Weights of a small GPT-style language model, trained from scratch on English Wikipedia.
Size: width 256, MLP 1024 tanh GELU, vocabulary 1011, 13M parameters.
Architecture: LayerNorm before each block, learned positions, biases.
Each number is 500 + 50 x the weight over its row's rms, rounded and kept within 0 to 999. Layers, rows and columns count from 0. Numbers have three digits each. The size before them is the row's rms in percent of the matrix's.

# o: layer 13 attention output (transposed), 256x256, rms 0.0697, rows 213-255, columns 64-95
# v: layer 13 attention value, 256x256, rms 0.0721, rows 214-255, columns 64-95
# up: layer 13 MLP up, 1024x256, rms 0.0901, rows 0-41, columns 64-95
# down: layer 13 MLP down (transposed), 1024x256, rms 0.0916, rows 0-40, columns 64-95
o213 087:462540552527530450509505404520462446473571388522430440493470489481405496467541530532487499501514
v214 088:453449556470471498552490399514526553498505478445537468492536453529469502450537568531535520541481
o214 087:554546447546442423462421560506421432577528571571479503474486468520527488504438471519522516538563
v215 091:470450442493490431516452565520523410470497521597512425467420541550469536588485462432518586579506
o215 093:558568542628531518483520411478443498447465502504432505533529467505562490556544488458507411509469
v216 086:409639517531566521414442551503660474503490463489542420471451426574531492517508499439508549486560
o216 085:618471446489495431501534542454463551565466519568398497537423621486417553551528490501499414515459
v217 090:478519576417483543480412502480510427496533517461487436338458430487497558488533539494512598433550
o217 094:501539390524448501587474496575500517502505526537446534502462561524460557543405463552500443533538
v218 085:398466625394503520509592509478463539602541436480508559499486525470421593400565537501447493485553
o218 086:520483483524567488484595528546520456490453528465526417507548387469544576588498560506533523567589
v219 096:436557417503501517561552497507450486465445452465497482531553607526506435476509525588483438358480
o219 095:543534574555467397491556530423448522552508405483563484540465425418476549576522627489519470480483
v220 079:476530528514524441531418475431500469527457429449493481494390534489484495488461522484431507506498
o220 082:471456529528559530416521549535498507512515586520521484389550437501409538631533534414528458475424
v221 086:448559489443518530475461461493456482501478468457577471539477465518400532590473460494486548500447
o221 084:509529461505507566508523490476584473463504529487453521505442516468491435511529480494536510518564
v222 082:457438391495506501511613512500436448499576548384546532411502436482557455488541447564497478488433
o222 080:563606606524507556525463421471517546523458429586498398472505552519505550520492595517430571518481
v223 087:494495542543569554501501530515552569511480474450527469514473469485524497455573417563471449498466
o223 093:492507432457506439597529488439492501524550545459552553482618545481457562468488625499557490559456
v224 093:486529452542583507521418574493538508531478492541521558533458441538467488448547462427422472453514
o224 093:533428405482360518488490478455477446483591422529547406494549470526468513557524496503572424484465
v225 084:501482584417464524431481514503534403520552509494489578562526438441453386531464496633477541565447
o225 085:462559485524486472448498447478489573449440476403472423526465501542553616584512574482512496486398
v226 098:592414509486526543485459483481494479488470450473430590547529547555546413532514475504513535483534
o226 102:456576470465540530623465511469568533490515528542549428509510429431494528484429526516544479488537
v227 088:523537561553414536467483500474417506572501457530530587515494545476478605510488473502417522470532
o227 089:544429500488626465482492583486528464463521467536421480465490529533530338593473454564474504498548
v228 091:483483492507531487474525500490390478468506472555563447429560402422585558487524513446481532425587
o228 095:560510493512537434509492543536514524489496514509537539511458552592466402472540528555466470518495
v229 087:528437462529475483484526492470534484589473584592567499480450481371527453500524436571460427516547
o229 089:496510486569512425451572518528481568460523459528510604429497534542569555476532528457533554512477
v230 089:415560544573444474585483432449492572502580509459481534546535499530474506482516367561526462519566
o230 091:516496429491581495430457486597509422444480480468458485466536464480465443503585592519556538461420
v231 087:593511525410487562460480470484417540548503566525538543493446466545474469477483474522508470578545
o231 095:479410382539540476487470493489543478448486486444410502567479471514526466436538387526426489503517
v232 089:509623477425397452519505525529498535554538461508444565522547539458417543502505443519399593487455
o232 091:477488412495646563502519463409559537505545451448567562477395437477528497565468559508523463583445
v233 087:453573359406615448501401397484521490463448511464428473557499515480534545517423432462467514437523
o233 090:532511585523519558511556427484444439492558526562530486453418512492429478421584499469553522495451
v234 090:528560516447508519461418475458495488554630430503494507449534503453578450439417475392633472527440
o234 090:532520470554476521620592547452429544468537585547526463579455481564454561451525556543526490446507
v235 090:610459485457481424496491535466492493420497560436525515523493461432470397463451541493481469478500
o235 094:426561477558461462488566486477535505519477489503572381472532547514531501570426486520604511477435
v236 094:513558593540470464459532588538519472497473510542538542554442520489508441566519503502530548474552
o236 090:561410503445479528512435484506497521448487517483482501426631540524525524500487484498554482468500
v237 091:503550464414445533534555503523479498425485455499420431528580503512544645446530460515496520435538
o237 092:510426463509535476471421488410506457579511584460600552504487509568477424581524431402479529574510
v238 094:450541419540436560516575531433473519492521487528542513465463543449418483512430563512443533394512
o238 098:515488446544562415507457492575476529504486506456539501458527521586502468539560515445506483529521
v239 101:529498534594369439492554525551523497475549478473610534473531572475473494527479605551507495538525
o239 098:541477544438492513387525523535545496530485540546454540458555546485512488443462498493549585419450
v240 087:484512522526512546520523606480432530534493518558557548489454533486608504495471465381535578474490
o240 089:334438422500555569485453434455556440416491477451477390536447472453449418468531545540434505520489
v241 088:552564548506485559414505569514481480519505598441462475521505477549517553524508499520585507523496
o241 092:538435509443450508504539441504549575569440475559507456517391542515479392502444532590479569489570
v242 094:561568522577421546452510570520504463459448528443529530472529571543530518477580584510590500399529
o242 093:485515506484494590498421543472553491608545504536458506456420459525408468429485436534449616534585
v243 094:570575420537526533543515518503542412462622507453434465448388539573444507600524506432494654434459
o243 096:435515509522457574539505457524534491550454548426479477606547534417515520461528538498481442569529
v244 093:538500395507498444536460453442451491465587520522398505471444494459563449552387534494565561526464
o244 092:482579519462444615519563463505551494511471439503547504583453471566414550410490512415443505511477
v245 078:504434518594466569484564492447502478436633474535526527481490461447502413449444574499417496494517
o245 081:478511520430478552424515467523465407461527545490432423428498601530493551481527456498481444483497
v246 087:457567593526466557472439531550540496431498488431580386456434522464470495558540556571542407477587
o246 087:420520426511485505515506552461544519481495455562496508507525498430592562463515487504451520481495
v247 084:537455520521465532471425540507522506455486454510515437493430501427501521507504425563419571462513
o247 090:612459455566479425477429502456503453509507544538530602471541581454479477430544546390515467478485
v248 094:531482511506492427481518389448429559520466438593555486460534517442472504530478463490521544507616
o248 094:459446517454555571520497525531491443565519479478444525496530526584512465523497454529527500508427
v249 089:399495420626552550498535532562532481494467568423488524589508519523512494521459517585621474571543
o249 087:565592530490497433459533500443446501470599467487434452504521491539514485507599485541474513492556
v250 093:467549537611441378498543534467523516480508475546588559541440499463510459550503402562504548568489
o250 094:510526461499533530460454466425446539485557502516449440470512410491464459400518508480504539452503
v251 094:482533575547531571541453465490375504516519574486483466516542521511524472446399394409504457526470
o251 095:622594456410481445474500484509536402482494492530478503456444440602439435471608525543448564500533
v252 084:467453526467519363526501500516588539427580548468433478484410463522472511601509478428576444450500
o252 089:532472439581427432471563481510483504519427484528436462572602569484476515439401448463502513506449
v253 093:485508445472490358542488556557599547535595552479453442527515445471452450477465467541481501548520
o253 092:592534516528469545533442480498465545537454517465507494503516602528453506471462439531489540452483
v254 090:468512507504517630505529457457405566612579441430484569548498484520636613450449525452586496439531
o254 092:466450501434540495541405505547485410505488505592505439479433421521447336552510538581432496531565
v255 088:420456495538457475626496393493490559550503565430495464435443541519502438529486425535547494562536
o255 088:541641482520490517453513514438455468392486461576428540548464474495506517482490531473494579511459
up0 098:516426600427510575484525468511530544494583481489517377526472446524519410545440467490469510479528
down0 103:370492498544542428512539478408553488511471557523454514540495426441574459534529553515477508556495
up1 099:582467518492544554490580561484420480458481578457528519454512536549523460453513466574503415506525
down1 100:417530471569487439521472419420496527493500405509478552526468542485493479422472557518539539556541
up2 101:453498491497576498506556464531495471471551525570410574449497536483494498491591427500593504516529
down2 102:571523466557480577613555530456444535536568451491584465473532483520548506506428521575490415401415
up3 103:535484542485514457454482604516515437503491475435542441416515428552494562540460535436519563513533
down3 103:537583541489546466434508517516457513504611473525480593460554404489534601498477528616400445551508
up4 108:529581523617525428399504418411488557487565473455531497499436534502526515483533540480514452460374
down4 108:477410611505359478386557439530507584479478544538578527485499603552538479508486440520476529580487
up5 097:481477532473573529502447459445540506586537486472478552461557489444494524394467548632501449459452
down5 097:471523469508523435480454478592444447541561484454400477579419509455546502492484458519447499438542
up6 099:507556500473452488588572487584460443532548518476411548505419486502550483530503466418544467516513
down6 106:581537563467470504488524581464496509483500501440505424502510520594424575549540452493460559530525
up7 097:486498459567420476481489556453464489478625575437558613460499507540595477464504461519455405399598
down7 094:514492599452477518493589525573569466446557527506471500492573534490451473510513487519537483561523
up8 108:390437379407471421499441595565485479517525491526513508467540419610471535560457530518493437551456
down8 099:622498487431532534547504528432503516511436467542453482540497565521459475410603513589550514452484
up9 101:477605506462526445499464546610495561584501429403538487484508610475551459527495547571452561502489
down9 097:475489558598500527509566477492605470471573437449547508517477443424442521526563461423473501540569
up10 099:498482511444564486588582474501475500601528493548532532520506514542435491447438548477525514491513
down10 103:543512537495489503442535593525443479440561435471465485370514422601466576627482544488497454537464
up11 104:513500591459495543543550519471527516490522560483510472428568493557540456565522529652511443559484
down11 101:443525412491499469484590441557585422463520514471553522460630514484558482410551531554481551559507
up12 098:556557449576436513484477534422510562481539613426463561376440550451470489551516460484511611488531
down12 096:552505464538499528469587428457536579475475529384481473402540480586529446412427472482482537554475
up13 104:537469484521543525523540466511482468432436488402491490489479566426540448501502500526574447439480
down13 105:511474523563512498420488472432532463550548473492488617462548602553470498397475505487429519513521
up14 113:599502580471533595530461496555458497511421504487483514464436462589476481500543547474464496503486
down14 108:482517520470575487512504584454457428469538572506448496459412446609463535529511478497448438540536
up15 093:479497522401464461481501504526518453534503472502441500554478574474434525514523477490558512420453
down15 094:546467573484480513506429518426513484510583510435442554521552447580475514551488535526485491468371
up16 102:422552424512424475508536543516451517412512468535398532540458523458464547521451608520500491469545
down16 097:484499512594455451405422464505546477534443507476510395398440450428492464544457643461486496484443
up17 099:517485469543524493386498520480508471496483467465546458570491563483523431482517390426487541473557
down17 092:456448496505443511393434560497586429445572498511485463531597556460529518424485434541538555623526
up18 103:504560496473521538571533634500520513622439588493451540454448561479510583412491527493527486452532
down18 109:542521586469519480578429500503507553504535418442506608574548519518416463417471471472464465489459
up19 108:503474487527509488527607468522503545552561466475472566429480450451576509411477539533512467451543
down19 110:456603455548500616565502439513438492373496448484539482466450505384452580442465565519535529545556
up20 097:540516525461518450514487496507536547448511510483504555481452448467489521519443496521445619491493
down20 093:648472501519553463567567473503503410486436529535526455488427468562451516498532586505535514559507
up21 098:450471510524588494532488552470451439512493468498393605483467488453451451545527507441468412623551
down21 098:478462555499571526434518481588485414455544623557535500478478485454522500424560492515585478564423
up22 105:479533444510490459493424504485490469501462518378491450619487557512495451498515536505418531448487
down22 099:427542500519468485497490396522568479357450463504473595432455576452447464494585522539476474475529
up23 093:568505461600544560521558418433505511510491486494507551517568673454586420507603449503488455582496
down23 094:497491620535540436500518563465420559469475459549492504448521402529544538451551472509468554531461
up24 103:488529425498504499494579559351570531500487490567465539449590504523398500542578506533537538555467
down24 099:525470583508450451510466525434429436543484487556478412498472473496581498484491425617515569469549
up25 106:463519536517518442595433492400559461489533389490453435526527490513494434656461494526535501506535
down25 110:416508416516473531536432513519538481498491437583450501410501506319520416516475549547572568512531
up26 104:613436510536429422532518410506514428501475521526522626576526499454481547462506490510475444516511
down26 102:543591483459543431511497555469561531453503564588500569573503505499508571500422546527517451436561
up27 103:588512620514548524450584444471494484544493538469538481619487527529512546474477486605516546555503
down27 101:541537465528534503632556599520485453549463539451528470440551550436455520576576504541566523470503
up28 103:529446472477452524393522584521436570517487462543606458533606457569489559527496442517528550473595
down28 094:548461565389396572578447478492494422459559495544529529459524520503482491588534444395508498502532
up29 097:520497522529414452568412504488504567488571538573495502461473507463533504560453537539540541515495
down29 098:518494392425457446475472465495424492566454490536500549542592551557456531503532485470549503505504
up30 096:475453524521500639479525458487538551549534475458444547503499520401487483517440442476379580441565
down30 101:532515481520548507510494453469594505456476510500444565513417528483487617456505489569438477463456
up31 107:523461528574417434481499512467582462496534633489580559547492523449572528460507478518498441473460
down31 107:622527547499547379421495440468467424600513505500608512517487574459394472445559520440498535513475
up32 108:607516407531508494427589513496523481464520540490485478498429459506476519559431507518492497436494
down32 101:550479456414492542496524490507531551559499475519507590565449518473648472465603554497481474512485
up33 095:484434500443453465589488431542542457438519522428505455503469544496479539520466506460451456535427
down33 106:512489414495509435498581571543461490516599522465531491517452515476581488485486598507616485463565
up34 101:405580425526545561498452569444465540527533504448464550450508480488517502504499543526445444570458
down34 103:452519536404517496479535545554465461461482493490472528494595540524458597484495525480570595504500
up35 100:518531514555523514437430498501425391545493443545580526496551459581491455499541577518575408581568
down35 097:507548530541532493567472563353494483438438539543474532419561552503500527495431429527412541494566
up36 105:576564539440492415480465501483522464458521541532412484429525460528500488585488508546500445421494
down36 101:529540476525504559525502455542480459403538317475514474482447594486451447522462557484429453590492
up37 095:439537446450499505485494474436509400495472495508362531600486504533528565501601487481524497509552
down37 090:469459569481456425474548478547468595549546583488501516393537519470444445515501507562453591402507
up38 095:483546534538562488416482525518403376418530538527477555506525489563483517517510583459529357449427
down38 092:451561469517378457449461499493470481488470406507455625417488529450485466490545578563424523561492
up39 100:441399430490483496467544489540511469541478521514508476527608441515621490551510454641566491488548
down39 103:520560485462583500514442575589531562456589517487555553481631499486556488483490446483469450581523
up40 108:504611518498476449506524482470464448409485545460583529425575571520558484559502460485431477513495
down40 108:478470501541551480548515483433482498389633463527435596403476567521456484550553517433440542479578
up41 102:567420495482490559451486441502359485447456431509464497460508550446499499541568480506478448533440